Each number is 128 + 24 x the weight over its row's rms, rounded and kept within 0 to 255. Layers, rows and columns count from 0. Numbers have three digits each. The size before them is the row's rms in percent of the matrix's.

# up: layer 14 MLP up, 768x192, rms 0.134, rows 208-243, columns 0-191
# down: layer 14 MLP down (transposed), 768x192, rms 0.123, rows 208-243, columns 0-191
up208 090:098106115109171107108124115101134130111094124106131165104093156112156131123113111112109119107090137148086116137078094118157142156144139161074106130053109119145119149130125135178133126103091136147121140128159104085137149141130063124135105153113154097151122132129137155105137163090112138104136076127113184150142148152106182109087137114139134118112150126116115152147107158124132100107089161138089116102122124194126140152119151081132136110160110144143126064160122161129095089122144137148141144148161113127107103123138142143110087125133146119126150137125139119084141115124127112136
down208 096:082133169143161172145150093163144128114109137102138112131120132127140155113146143146156083149133141150165178121116193140131167121109134112157124089148143148095123141067136117154136120154161123160133123143110092118106113144136104101132135112120142122127117122136149147132151119142119099164120104204118138121187134091133139126123128117136154132134126145083130127138121084110129084106091144140128174145167136129086154127144102153129170130126124142167090086104121140143129134187149107108141119145148137125137119158109133092130131152092098138116093160068165149134137109169136087128
up209 099:109145149125168115116117161144165104100130125176105165112111173128154165147146123109087108153158137149116136143126079127111136147150146145135162113086118165122102182119161112123142129111147150106090139123116171112160154185097107116134122141132111093134108143105178137148107134150100136110102141127109134095121149098123148104118123171138141098143127098136165140165105097112135138110111142170138130153148124140163133099132113115108142188115171082094099115124120076104092130158148113120101096108127150153179113119145113141163117098119158130169146119145081119151166121141103114139
down209 100:134137153105149087126134148068085152091117122137128162075118116127136143113138133101084102129114121108176119156130133113129148121121170140146142139131125122099181117114161162138096136114136128147115108119143126127144158158127132108099105146120115132119095153137092121119102138137128084094113170158145168167193120128139191101161116135156105125096125105145105151124093113175094173136121129167157144174182130148168105101117121134147170150126139115138139107103140132156124136121108111128155173104106116115151159145122091102128129147159149107126056119142090138124118107129150120127
up210 101:138148145119163083137131116127135148106124129155096136139115114150128116139142181120134111159136134157154103141152135114143124126153131137113095131135136121144134146098133130141120107129121115100089112093163123134178099125133097162158120111159103111120055106112147125118117105132132115144148139171188110123170156123121129104145104141171127149139097128131052120098105161129187098137144163147128154079147151131126133064177117185141118140092105144132145141106142135114170141156113140113113131121130132142171165130079171138108091123114111091142095153114127167157132144137105089140
down210 101:134116153098138116167147108138122138093120104134095060128135134152137149107104130141138126136093144128135126111128099136102132207125127117130098115154129141095121156084142118122125127114106155122148097143114129131119088138091162120154133104130122112118103074121075077133131155121156163148121141146128090106103135132143152156150121138107137168189117121149127094089140124135084094157092115079130123155130148144145145129095089156148101124085138155142182094099133100062162140107139113120119151144163120136139120113134119126125104172148146150103177132098136132139099142145081118136
up211 108:096139096120186138096149113085118146083121093167120140095136146151142139110080143175114144110140147147142143134128106162117139109136115113102168111085103135135145139105158153132137089121099168158110177148123167121119130175102164105174134132173098095140158125132126115093140140108109164133165141150096130123148099114131155122154153109134145182111103124148121154121140107134151168129119128171155107142151149114122107108100094130097149131086140126135125135168127143146127151132138108119148173095144147151112138129180134164169154088152122137075130118101136163109128115149109093144
down211 101:130131120120091160146160083160152126117132140147156142105106127158133150086093140118129157094119132113104135127121072157150116147135120083154152114090127124132169145109111140119094133083084139175140121156079164110126127138128109128107128171148104138127166141118108149110124115129146095113130083133120107127153138095129130135090150157151169108126095093139129133143133145142129141077132084109116146148133112164132089092089129137141124109100121176136159163139151166121143160117144084117137101160117140127177130141107131094141174133146171075145121060124132115175138121144106120143
up212 109:146152143119133114141149136085151116104159096141095110105167149160082133149110085140099102142168135138140142115131101152112150111149117125140119113082134144134105157123104120057129135116135078137131151091176143137137135146144146159148123137126112138162122119124093126119053085166136127115076117158146161154138130091113132134159156142093147113098104128144181124112161128115156135136108164162140118119161162155141134121112188133110186136129126125185123162107113121120101126154154111171134125150128139126171118119110147117165134138135126132151113149115095088096134092146111099141
down212 106:159114138121141115129133158105122126139126141112148146119144155148154156115107106063092153149151122140118094133105182157143131145115084151111090124170107126108149153107151122145189130148149149105131138150147111116138112156133188148113162151083117124170107121089141132134117113112146124121128138128152155111113173131120076092117116151126127141197182127161142168138138115154132136115153104133134161159152104143112109170123170116142185160146127113132116150128152098104143163144141138173135120072137138088099141109115117089136114152122119114152142138122157133126131090122080112089
up213 092:109174130151111110138148145140112119171108154087121099094062102131095120158131128155147160073166144143148119090148139129101146137126118112173122118142103095105130177144131094182115140118126189117172157127124134116131137147105095132130110104171109140161183131118101101148083152145102141126137111122119116081103116103155119118109121167133118118143139069155136124137180131176117096131122091128131140118188172147150133101133116121130125155111158112128122162171119149104129151112129139115081100081140118123140108160110166125133107121123140144111139120112133099144148123127128140140
down213 101:133111100133166131132127152142118110109129133146097103111110137127123133094113154124168122145177146125120130134151121138136121103140113130100122154147140138113125070113089074072166182132161144143102134105135147134134120171139117161127155108150133158148124091122147146127112124084130103101111155139106130092119110124099101143136141114142142093091164146120123110104123090160138150131124152123113121149123171098155126146140100102169092117101096101159116107115129095176116144120156138140145164114109126075131147093122126121105142126122160167140088166143146097160133058114125125039
up214 120:132145123149149121124109088126123129163112133120152070111124101141108124116122141129125087162142141121121163114170160128146140155096137102163146127094144116145117136148086136123139094099155075141132129128157092124171111132138130148105088144162092118103140146138081154131104132102115111123153099183093153145180138113114152155133129165140167141161111079135080118153105144137132114135105140107105117131104131176098127118110097154146104110080110110145148112145127142184084139142150155114124124124110123145096094099117108076143126151144083123133183100135150085144140116092140167142
down214 106:117131146148126135137148109129115136137085107118147135105112125124128150162130127149135087140152135126106170165157085136117136092122142115141141140117143128139137155142148195173122138127116127165138131083108125098174113145136081147119113135120115082121149099148086135118111132119158142123154097116119115127113136131085100140156155177154157176133137108145108126173117151133127066127134142127127122138084156173112137139102136139140145137105192145140117117150145154188125146110149149158078121117093100145157090148155128098126137187078125154119187143152140104088123116113150138163
up215 118:132143122140095108135101085122093143126150130145147133141172049139096163120121146155126104092118105155146083132177132146129137163123117143159130142120123124188127125099197150132121137125141156140150128124107178118137137085141181144111119102151112151175115111105086123098107128130145176107145126108111111127115100098150091118173104175106124139156118157145135125120137135138126103144127153105135144167122127135135107137158128136130109125088121090149073101147139136145155135156145143121116154136162142136148154116098158152125147126111055135147131139122154147135081176144099153142
down215 103:109106154121129110131142094127120146117159148126148106151131115124115144166146079112141138145122100154131129148098134090113137142165119179127147146085128075126102096073113112096120149106117094127069166117151142113118122124138103100144111097123132150182147087124074116149168119142094152096132089118136113143154136155156136125104135158169150154117134154146144131099129174105113155146110156135144091125132128125167133107128070097132099099124120123129129137145178146160097120157113119133144083152134136132151097138150127118116127106112148135125117121110189109082139106130050114149
up216 096:133135143146194102153146114158104121096130114172106185108160102120134127130174179144157131140141142076136125091093111132100139143115116147107149097122120157143122102114101099137081079129108160129126142140155124095144130178121123134123125119118143119151117067138113160114176104147124130111123111130125156144136144099131108156133126110133119151110145103179080149105104140161188166130107092131093141142126131120111131152149107104154122108121088148129111092130136135122135104172096126123152111143126051130155139125096132082111108104095134120100131140128152108139123164094101162136
down216 096:132117125134126105117085160148184134130154092150161108126084120155108171175151116096110141108135129128096142109140131137137143140152086144117132144105101096118120139149160118150120108099061131136122107103131091111188135149093116069133163167084151099121144122133142114128162121139090120094142156098117138131082128118134141135110141138123125144127134129142089108104064158124144081121117106113126141097128132184171152086114140134116117175122182152121126152160163138140118171111137123158131092106123131110102114120104104116122125118129099160131181122130135109145097163143138146103
up217 103:128115149112157144109155154129098148122134146130058091131116095090121121128116141120152129139132173116106122104109084113132170120126140164140091139112121147125126103138111146160133107140113158107126153120095170155135108106112120162081192074159114125126161132166118168159127095163131136125150107115138142110093099084111132096147146130120167128093132081102118162152156111162107126110138128112131123134128122174138107113156106153115152160131117132139142096166122164135153134089097165143098146136151102143163147140123185123099116111139112075144104154154138100185135143118104154137
down217 103:140167151135107112125143125091099136131157143113170148115112132062114196170093138101084160136159142110134099133166171171101145148082138144148124119132117108136124146111140116142103145141168114143136097135138111120147113162123142122134066110154119134115130134136131121121130130158156159147118141167132133119120151096100081112095095144125129128107163146169144172119138148150145108177116188115158090106100099154112146115116118129108177177112136132132138100147087087144112147128139140124125111096148137117159111077105114111113123118103127154086097123125166133138160110117106157108
up218 098:149119127144146113116092148134112117133136130128097137139132144155106149130142126113126112134121122060168154122159142139120102141112110100135142123095080121113161188080099166167135115125111074092123136092133129122156181131161144153147118094160120153150136151136154152090109111135106111114121175145092119083149163141094082146184079129104125163127168145117110145169146158133127160058123156120118144107132129128120103145156109134106106111100142137105096151138168128108145118169120158099083155132150078132117115136114120123100150117115131134130151110114123135079115115121111101132
down218 101:117144143142168111138132126114108128088121122124163103134114142143125174171151057072074157159117129118131162097146145142126136146190132137143153132094106145097142176147116123182117102104081084102132117104100140096125194130127113142178110119145141134133114119134121144108117130140153057088124135123160140128146130156110097150174125131141148130135134120131090087163102148114105136138091122161114130129141092130169131150117132135164145121145111153104100124151134096106189139147124129134121128106132134128131109110165146098123184108133126127124107118118148145117093124148134104094
up219 105:131123165155182124138128147133111117113128134138125133099117157134114130151108100146114139132118103135145127165141130103125114120142119148123103137135127170118141142126097137168105128138103123146097136130123159121133094144126146116128133148176109135136101115149144170125191112132127094131051108131156136123162140096172163114159116151141095115142154128138120167110115086132157085103104156136136121126139117173213099137138099120158134161149125094130113156168101141115163138133113109170185087106187135142125183115115123102159145138119142162160084126147107083141118117104144158142
down219 099:117141128145153101142111149123123144121122134125118112169117132148147076171117129109075142095062148137126102120147163126138126100153140176126100139111120208132111114161100139084088162140111161079158122151164136121116100103112127113112111145117150118147112123085148119111126132127133107167137108173108146122136126129100128129090156136130094134143101146157085123162115150120122153147125137091170176150155137173179115116131142160120119127143128142121183125130121138126100108122117114159116109105174156149140156137121128125143079096123112086152141152103110106174169121098113146099
up220 096:135171123125113115139111142135139129122153072095109122149159122115164154116135155170138136167101131125158149097092117137134117154127102121150146103138138117156128140113091145169113130108165142106090130183141080124089112140092151117141072128149112114131130087090100152158078113109133107121127113145131163092185135110132164144141107109138138177108133128132100114114145164130196123118146137135110085105121161140088129116090130160150134144164098095122143116151085145097124106104167120127107156132131106142132126160124131118107133154120106118137096145135180131095126187124128076138
down220 088:128154147117140111143145101089095175114163182143106160112126163106128107114172099141122127155135095140144128101130180158090105127146155144126123141131145159106130175135132156144141148123148141082136119093144099125156151092136110121114118112142104108124089186069109094111143136164173132093194084171135106125116115160130137168141119141123161148118145122106151134107142146119114118184129133143074147163123120178100099156101142141120126129124118141125131097098146117146109139128126158149125136139074129171162134111146095116129155150153167158145129143110104134139143138148137139110
up221 129:116112123162124176147147153114126106109137086157141164114133095092087138104080160160126114096146176153153084142116109184113180105125088112133119120110124163149135076169130145122125129123118110123108139140158138153138090108139133118146129119174090168140111096104103174129072152162114097143143138171162119135170126086122095105086122128090135154146102113119136103108154106107111148126113154129140133129149119122120087126140135073164149126143137111170113132121139118121089131121095127137103150166101112141142098129090149081102094124126146102099128136130128088108119125126137119139
down221 109:085129141148104127134157111173185132103144112128109142156130147152081142135135099141131158128171137138150115166106122151112090094105115150136111128103144150099140077166144139106104100132078139170115122142136120152110106135163156106107146112160147160127105145161125152111116100170109145166085137130174122132137104157131147124144150122119156137184154137112149169122098100128128195137102138056132142105158132123124136123128146080123192130108132171126155130126139086114114099135113097132114148166099128141112137124106119128131161099133111111118127115097133114100168105166111105123
up222 101:096147086146112117104122159146152098124144135131102157188103081080136142129125120118154153185137071138105122127123111155122136110131136122114101165121138119133113120090136104175151132112140136105130136120145206169131119157126100080136110124155097140127151091105150109132154118146121115125140120158150134094101124113104102146134146122133081097100132103151128097114174090123170116128091137111125149122113161123163103085163144114150134150133103134120094128148112143132088108148095170117137179110115105134164091111141145125118144129154177145167160159122133133122107149101123178136
down222 103:105171120098119128132161147116107151098119097174126100130145086137123110157115123179143163126120128104088133129151115144166132084149144129121148132189107090122145110131161105137175156115102139098158161149157162155115163129121116142113136175143078096112153103145129129144131125132078130131170099143131126109163162142144095192117087123116111104093112125116117112119179117145104135145081104188099095140107118100133103150133128121143126153108145105126142138145067130137140144140182141106138126122138112130116147152172146118147138185099117133117111141154125113141096128127105119106
up223 109:130118140116083124129109116106122121095117160153137162142095082157173102145176125142133104123149094167114115147135098124095122090172111122122096122117120117128123132113112078158167121157161155136169147126139121121135110174115152130145158139103167177106127109110157119098126070104103158136099130148180157115136150122153093141131197173123115115143106106155070160120169161144118139132119130127097111097126141114144149081092110143144156132107079134113150151116161145163109137130123143127131155121119121138125103156146133090130163157112149145118127164106134134129096150087124151140
down223 109:120103162133095088110128147145115130109144131103176123125136114119139136143135110119141100128132076138114107158091083158117136130107143136086105138120104133070109153124119102176144115152184146120157096168154116159165093154108145101091132146157130105161136132130136133109131098133098151180124108143150130094102121128126114112113143146135154118166155106161137162099114096149120095108177116117137142092120128117142107148113140120126116146135064153116111109153104123112061141078125095120110104116157130119173185143126127154120119146129136143129068160129139136153135166112173131093
up224 108:106089137158188114109100124129125118124134107121152110159155147120144122122114177181118091133117155145132145159126106144109117124121132110155102073129131146123144074101118107113146137104147124137088155147139125139153098115153124105171121104164098144152172140192095144093107150165114162132114128121144143108127115086073150110135154088148139158092140128114111124091119085142137111141107182124111096124167150132169109163135122167164165136165119120141110139103111099111140104137106110127117124161072099147121092132143107082142145110123121136148114150153103114108104133174131122141
down224 101:101142125146138127124144140131139146135109112108070091155117107141096107123130143184131115152127097141113177142168129141113149103151131114147168121092143132163099097119135157132115103157163133127101137070136142127107127117131141147199116128170115154164149130142118137135164135110133123158129120129200142137101126090069151137158147099158142114154118116115119159115117111125122130124110132140125110163124133111163156124142125145146147146172135106171103060114119156173117093143148137096135137130095137112135163086149129101158124129121139136121120166155150115061095165116111101091
up225 103:162136126140117149127126125137111106147145112146109150117119114128114114100112147155127123126170125176145090145155145145123144094101106101141181143132110136142104136134133148130109159145129141137165158132095112125116175152172106110156148085121142137136160139152116120134141103109132102113076101148065136138162171137127135096102114124092118144121088105117089112161127114107130122134121168151099090106158158117114131133105120116097130103123099083165130117098157154091152121159129100116105150132147107124101168086112106100155183060138153097132115137173199098129119093115112155125
down225 106:161143120118150146127128129118114132129106123147118095146133134104126119109124104148147139128140056133099093113156131154116123118100107105151120144158148158128093086122156144113118144155117148153141150103082129157136159152157140145118118163129105144094146087095167133167100110102166145130130132155085091150145130115130123142143139148095106124125123136139100101175105135098120130169074098139124060151089148148135150106113119120170087117134082112141151113128160112105098097152131086131102173118150128069134161149158124067104154088129160141136112145135137132135117151143141102079
up226 114:127141144128119137184130120126116120133126155104145096146180118089152168124139116146121128121138097110149128112103102130074138098112120132157132092121125134137170115067098153159155099122098142162148122122115113086113146160109207143124135129149106128096163108110143112070123098128093124135154128134137116133147181133134148101143136121089161161079112165131118111118117119133130141127085150108155126124138107119164157072088089095106094095142122137165133169127132129126121149102139150080155146125093137141073113180142159125112135114106111146125130139117157118099162118117142114150
down226 096:149154143114100190136144154147114128133175116169140136156108151122176117130132097117123125104131149100126123100097140170194106111125110118105120162126160143123138100143073105104137146145097168109144135120148128105139125137134104124125117110105116145126132088080076096141122144119126119140136128128093168175132140133168096109129129157143142147106137098115161178119122084123136108103114133140121101131127106136173138104091160066163111151102148144141135150154151144119120155124163080150155137094094119120106147171143080121142128140095172120113117117123141103162098155149127145175
up227 105:148106113109138143194123115115114107125139108120122108083122129090096115126104146138144117107122110100116114141150123116119124140134123139167151137107131068113080122133144083098176099091151091155146160114137171134080114158171141193154086152137114127110148129137128167129123095146122138123149148104108109161116129118125185133087131133155099128106125161118086141133096080130066164118102107141132127082105143117149119112096163142160111104116145122137131080135158153184119174117136106089110093122161131153144121144143150120138113103094116117128130115112103117097113120142139133143
down227 096:155164140124093146157168106111087126139143098153130149090123112121114091112150096123133108137109129122154107113169103118147126167141118136098119124069104115125111130150130090138137120115138079134116155144117138119074146124186138147080124114160116154127115142111156141170107120118098146117096106089106100160105100103123171125120166103163161115083120132107111136116159118104089157115093134125143131110132145099136133120148104123149129123102141073103105143117164120165095175112123088132131135140150099138158125138094135120151120123141119140165169174082135105147094157169089165106
up228 105:159116156167110147126126132140105121097094105119122130137123144129158132122100094149131102111135107147145123072126083114123144137147102145104135134172143143172123110120130111143152139103143093152082135089137136117117154120125138110171176080100118137112143132141122102170133135111125146113131124128106160086155165106165119111131133122087113134154125102140155141086102102116149119096115137154095126110145097165190135099116120115182159131120144054153113103140158143127123137127187147164105122103179097144085098134146114102113087101081124130159147150097152099154136122135152114137
down228 102:119146141121145129105135148151149131095136108152118155104139152123101114141094112148107100124145152136166136130126184176174108117164091125117145130181121113099135145112147130136120116083108123132110129148108107125126134128141143103162117109141157097093136056144134137135119128082111106132110119128127137127106151094153141116093110152117177099114115155125149101150070104103120076090045123165107135126093106120165114095120148107134151114156161077151162137132126122137140123109186146130127152100150115120155131122125127111118095089124137131157151115058135153176150112123133128134
up229 108:141122146090164111138121128137113125136113100124070084138110111165109142112148150139135120159096128116162124125132084137117138127098129149125120091123134132086172096136154153163138076082116130106135123117149147136237063153147137116071155125111146080141126125174151164132148107159151113102132092128117143137112146104137170143077133143115126143152135150131108176134106112139137126117089152108162162119131158138167114127153128123145111099146127114144101128170109138104090145137118138092127077122146124139158120127128116150134100140134108091155106107148133132155125099147133141136
down229 102:095115146149120136130131135110143132142131151113141147162151115139110118187104124145166103131129090105174119100139120105105133118111133212119131129139171116153131180122183132112119081112127077167171143129136153120138084150091102131090152138137120121086165109169103125104190112130113153154098105096144155102113135103147135149113110173110099139129115153154158128112150132123159110130110138121092127152173141124121091144121151107137128125136120156102125142132099107105076142119092100107143126154099143122125169087139109141079121170083107130082135112128126134132144108135112120130
up230 097:129092143126128125137106153117129136103117121116126150122123108181109141152136116155121124106185099112083142120144070088158119147177138132133128108111132122136109092108119092161126116157111128114131169113124120138092135098107130111179178109137126122150171123152155108121156097128148160138084128119128156131109093128161097143102115160112093172100086104119104128158199105134121125122142111083145085108134121128140151113138119127126148129095107129103158161084147181163110153117148141121136146122126119128092152110159136081131128098164101101174120148167178161095127120118131143139
down230 103:130127146126117119133150131131119157095163164115123117131153128202110143134100122145132134104163101127104151139144092114127096144132139132083148118127125130141137096127113122155144114127160149127125138147126141126124122130074166154127156150082109113154137145132129145148135122105154166196107173126132121130074111119122103149135175133115109142090169121147126121133176128137151149141154121118160123119119134121147129161129108141122093130114109158117121202140126139120127160076135134125132138108149137064111181099134143080117086110132118146144057152137130166110069163128112136068
up231 110:117136141133139114139129126100129088165137105132107157129158099159096128072081134141146129155174156159153137146116136145119154143142114138151110120107106088130103095117124153162077149097121162142105132100116113155101141181076110117120106110143122115116112115085107156075142126122146155107152154130156149140102121133150087137140123139128168099116156122142151134149181167131087117120099100138123116108148133144127126123135145127084162119161120186148124167099154129133111107176129167131118120140147095133172121136120101145174117135131124143173136144160133119108132075169136069136
down231 105:136109113092120151116100112156133107091176135100124126136172135160151101127120098147138125151190117144136132109119121100134113122168168117099128129103146143153142104133075121106163169143149128133131147119136090129119134154098092096133153157106154110127124161101116120116143095088143123144136154093119116138121070133126112149093103166107124151071105113151096142103142139093133120107160107157173128104091157134135153176106143143107140164131118109125132166138100170097080118122128098141103096132125138070113098118182115133139078140123107103139088172122153151115136140106125123104
up232 114:143123138110129133106137148116097145111187087135121112119150145119122099138120116115159133108124100127135121101125139115090129097123110134120129140121127147083152084131111140148086128105104139119070137138158131124126129137115149138120165131135135129109120141181157151156123128156102151133149090139098142101196159092144116129081115113094147138129121163081163191119086119123141099112111097154115202102142149139117113169116148185151192102145142118148149155141162160127149113119139092105138137128135151133154089118128107121136135163106125110098118145100099147074132112146076132140
down232 103:104128157114112154141178113084117161141123117138119146122123112152127101142157128132122197105126149139117113111103130143074132094188125117121112169145109167141134115129141104160160112143136200107139139105117163092145165115129127127098132138096148107174107114166109086095110094132096113129172089128156123139139113128144109170118109125139118141118102118106134140134101172120129125129125117166093144124097096139092116134136144172151162115157161122142094153180134110175143100115133127135118172133139117132126097111127104114108143139134107117149190182132146131154168112119093154142
up233 109:131125113125088118112108143113102118124123146166139175174112096108118114140088121096169123121160113098132106102144134121127118177166110129138101137093145172153106137101156141163119110121126090136095150138111116144117108157171127220112126155091117144144150086113152161129086129138111088101156079108146151117115148136097160157072135148196120138133096108143111130138143065126130086114136093116111136122145117146127106110124094132139132117108103115136118110130167131124129105131199120112132133101112142146119135140155130117161139122137138145135150145138129102176139136109113177140
down233 107:095133130151125146117144159127159121118137123113134141138145208145193132126109113132138199096101112161144123128133131148141111116148105170142087140116131155084094131122093099107124118151131159105178128119159149089129108127130152107121115128143151100118164106145170095111117126163171200152118121091125127094098139164122120098127144097109127127125144116157146152106134101173125128137141142142120142142125104160160177130150126124098149180102112122107099155137123158079123129162114133137116121117087140130107115161106138153120123128098148182109128160118162148107157119129148160094
up234 109:124134140133092137119123136117103151139104111119118119132161101177123108150103138148123142115137094131138138155177135120094094104101096102135136067114100131109116132088097136144104119129145166089118150110117116128100158173159177167126189100150105081133132158163126149123150167174140156123109123141131097169163126117115153096145114158147095153103087136096135149123116090129122127112083109105105142111142149126111143115196084110130152118130117142119083079124167117097110116155116111117118088132130131136160151153114181128135124155147112139146081141104169114128130133124101131144
down234 104:111129131102126117158162126125144145115100133098128140136146097158162125153112154107101137121125129143175120117133137127133144160175185116108107113121097177122122127170130129126100124128095126129120128138155130115154132154119176100130162157126096119075121113133144106125170098136079150150105155131124128109159170128150166159101143116150102113113168101125066111160105131060158128125133122119108117109125150166100136154138140083106098119166110158153103089146128123157118104136107104113152163148129139135162104118163111073103152170122110136172129139146143080103093160103143130158
up235 117:115126103134157141171138108124093103114153098134145159159105128161125110131083122122152124126160141153104090103109133127122153121129123126135128133124135104140126145103106130188117174140164131087166143133151094088144104090134093106145162113143110134108157101071122111133141132121122126107111108118110141132150135182121124157131110143106090131115114072131090126128160055166101082127109171159115102147138130109137107140121128117099127157146147071110153135151105143120105096095182149139126131133122133128141137140104142127152178126138173159109096181125137089135089101109112169139
down235 113:146113129167136130135136126161128136170112140128134101139119145074182086142095149107143157143129149143150132130123116154144164150156162093132114101067126100116102155086138143160111151076121100063139168141101132119139174102157134109137115110200121156134124131171080146140149147150116145106101150168137117140134099115118138141120137127102154108128117158102136132121111098129072133117092160136137137137161145121127112108144155169150100110119115089116119092149142104084125149133109121105114123107153131116148132137101118107147163128107153087114136124122108092184083137087115118132
up236 107:124140133157133136131144141105132111131125121147157058134094134135146132107114087176123128089159163132107173054139130161113164093157114123114151146150119091125113107134142115115131169094085121131127148118106104152115144120117112119130118091151118108124163118110076144139089135103129104118145166137118111126141099101076156117101148107106127119116095115158177116139115124133100110120093111152084118099148143135129144120073165116129151087095155101138144123128130111159107135109074137108070111156136154132127124157129175100159069115141158131153138113111117138139166124137124086136
down236 103:118103103122146140139102165124140128136134103141140086117137106110112110150078115144123105120127172118129105158157107136157124131144139121093170159123172101147104087091160151121104145089144115141148116122134126175101125161109172099143101124141109191143089106146120169135135137082162099154149063157155132118178123136133096154154107141114101115153091138121087159113100132141111155094132160154123115147127156135136145116133114129083108116080092108167130096131136090132118135117152085164091161101126136111149113123184122092138159135129116116147153125163103114127127113122130138100
up237 099:132130115135138119103118083132118109119100138098095095122126125110111161127109145151131095175103173125138128126121096142116145151136130116151096085108111098114137157159118150132138105088116129143065134120128150139119127167161114137151137124148112132126129168122080160110110102125145166105135130144118132119076119072110155117114129072126154094158162125120123139138148158167117114113097137115131167150170164115161158136102092177149114111149098108164111115145099110191085128146156109089078083167099153143106147125119117131131129140125119125171134095133152083090144094124132146134
down237 105:121115122155122116123091136092098127134137122088128143142138118102116100108131096134140148101121122133125109139164097131155140069090081146143148154126113084182095177100161087116110127124094139132138124108156106149127123106175149148107077155147105153099121158155108135087116152149156138128149138125151125122144107171104117159144118126115117127076094105167088095115114125118137168134162133071171175150118152085165169130134114125110145116121157100135129099133118094130145147088105126125125125107112121111154158140118096154120115149093128151146080133171129118076111130117151135100
up238 079:148125155120157156164169173133101097151114153154115137092128146154108168110158118140151119160105144148120116070126103163120140149118126101139094125137114128149135140107156142119111101142124105156089118101114114108150141138159164149107147122139147123117126128120144171055124088087139098131116092130156208127151116126114098133095163139091124178141162154112127132188140119118124118106112122116144088090130160140147101123101139148094107128155088117165137114126126100123130118122091126153115099158172111140108140105132090134121146140141121118122118122120135156185123082108160083134
down238 079:116121095158109064100039158106155115160108129158116110128128099127155109158084137159126097080126150096132115146118165129168109119133157137144120167126094159094145119105081120117143128102135148136130146133084147136099107122143131096116156112113174160164158118096116113154107135107113146147105116148118105128112162122154118133128113120119110115124114128153140085162167143158124118113112136117142126156113130084145092120117123118156145162118161116107125151112119148114135164139162116133151112108144135115151120157124103095094162127131151121114142144163123132115175116091121146030
up239 091:121140134102107147144084094130112123094131126124120123118135102110092131139176147095108095152120138149117108171137117171121127147105128142179119147128128126163109146122176170152119115124119098080104159183113135132127134140088140137129080138118156152106087115117106109150124134135158159126149128136114094166106129104114101113132107130154126132158191112095100133132144129143154099119125136139119096167154163156125114120107099138074152140137150095120106175159131104132162109110194116151085106096121140147098109098128091110105164099146153164156168118108119103117164094113123097139
down239 095:098161152142103139126066122123088140100123152119175089126077134102117126142155109133123157132133104128101120151129151169113122184135158114118123144170151098135142099108085088120156134100144102066148114136120084139124132138119125105153123152127113142139111115132115098138168117128214123146135091119112119127152125127100103191147128161130145141149162121115112106131098170110111123087107148087135109162117169133101118120144123144135110097125111153162133134109116140128173137130101109155148116124110117112156125123146131098102170093104168133127164107167091171116114140133144091113
up240 078:143112097088129181086139113170153076145133133145102169145115152114134120108076137086089142099134127114112109133124154169152124147113130141132065138144127114102108157152182097137127150148129134130166132176106135128170128121129125139101103110128150101100144127186131136138152100161125125138146129138130140147148136117154137134118126160155126110136147084090135126126119113108134120160151170135157176129111120134168129134115129100072129149117136152176132123117163094098121126109091117118153129126144125144183102134123208163121119136112126087150116098165084144111107150105132101135
down240 081:111168180175181063174059139069102167098128159144142127087098142081168110135121127145114153152129144111135120158117116114134108138118112084064127174149144112154143112127128144120122130140149150121145077111092126129138163133117093104146153126114154134093147136159069126145132103137145120139104115137136140148144124129101144125123114123106109148110141110137138134131115147124109138134113159122100092172127157084164137086107145096108140159156106145113148125118131130114091125139123103142136131140094119118165119080164100133122127156118130149140103137141121141136115134092187136101
up241 107:120125115141109119118106117098155114133141116148140121155144091116108133156086134142109106119164150205118142139102119123093152057156130155126122189134128073109157124138128123175125143122143097104172120115083107144144114123157153158085151122161102132131109133075108145101124136133078104140152131125168090126112125120160123107161127171088092127127119139156145116097130087136124073132178169110149109121110137139150144160111117138141127151089101165121085145080098111124117131110104137107121125142106120133115137159103133137132138131134142102101116162158141095168119127090108128151
down241 100:139117102165109113118113125082095116124144110137143170130141106091125142088131125133163114116148162179143144142082081093089146142147086147100151151130103118149142129122125162152102150131137119117092098106130099140121112176109120100116117108137119154188156144149123136109153131102155094085152110061149097162144174148159133158143114128131135134147157108128158102146127109167164155108169136109131123126105150068190117163131116123158095141097114161144118111118164136109114108117137162104131130122146125095122094145127132206122142141107141134127115121110130133107128109115100133128
up242 097:118149091144110133112130113132122099132132082094102110175096116147090131134115156118139115124129132139152104128153148156126146154116144162157135129122140086129112184119142102126166125129171159096141106149113137164116104058108158171131169055087117128169121104124106134112133151141145139129149137119133093158128152125169094165116117170096096097133117181126111124121129123153077090109131139138102136107137142119095107099124133134069115149140112138130149136153164097133120085114126153161133161151153129134140139153101189143122110152137118099122161170144099134115123155140130160135
down242 096:143134109102106125126115129141130124092123118130137111129074116124142151088085142103149187109169131119146179115112103139134149163129130116128154108091120167224122106115109123106155129112143142167104187130113135124134091182126168101138163133089107106128164126134135132122129131128098152136101158078148137106129160183101146152165136090133117128150133137109138139130116110132112120146114117122098124105141103108131189131105114085098089082122129086124141144136115165149142115131140138103126105129108140107120152117134133125134141086143109098122085121106137076145125164095137102087
up243 098:136136124122108134110090139107111109113131155134123144110126118140127092110147146135161109137155135125148090148176144146155143140096111078121078110110137072141142085146092129155107121121102070089120125157164133149118119135128165164071127159153109134117168133133141133120146102137071115117172093161152142110120140111119087144163110110106123104138055084130078110160137110133134158152134118136094098104142104114112128129141127143133138110125117175091109139118124148093123143157174126093144181122109150126124092113107125102155131133125117103115192157169116127120159111138105126137
down243 101:129119135141106111115120099132144130107152130092143142110159113147092101135121086159162066161151148141105094166142167135112175141151149094108161107109122077144105078105081117126152136122126120149117091155106131125139108117160126135117150154132119126179082162129165167175104114112033116128134086127126140139140142142097128133115146122139157098139075143112105099133138142068142114102122116123132101110142145125121128136147093160130120136121141127115132152083121156120114116100102135147136121092152141095124120103149123132127134141136131101143169086101160104100112131139087174132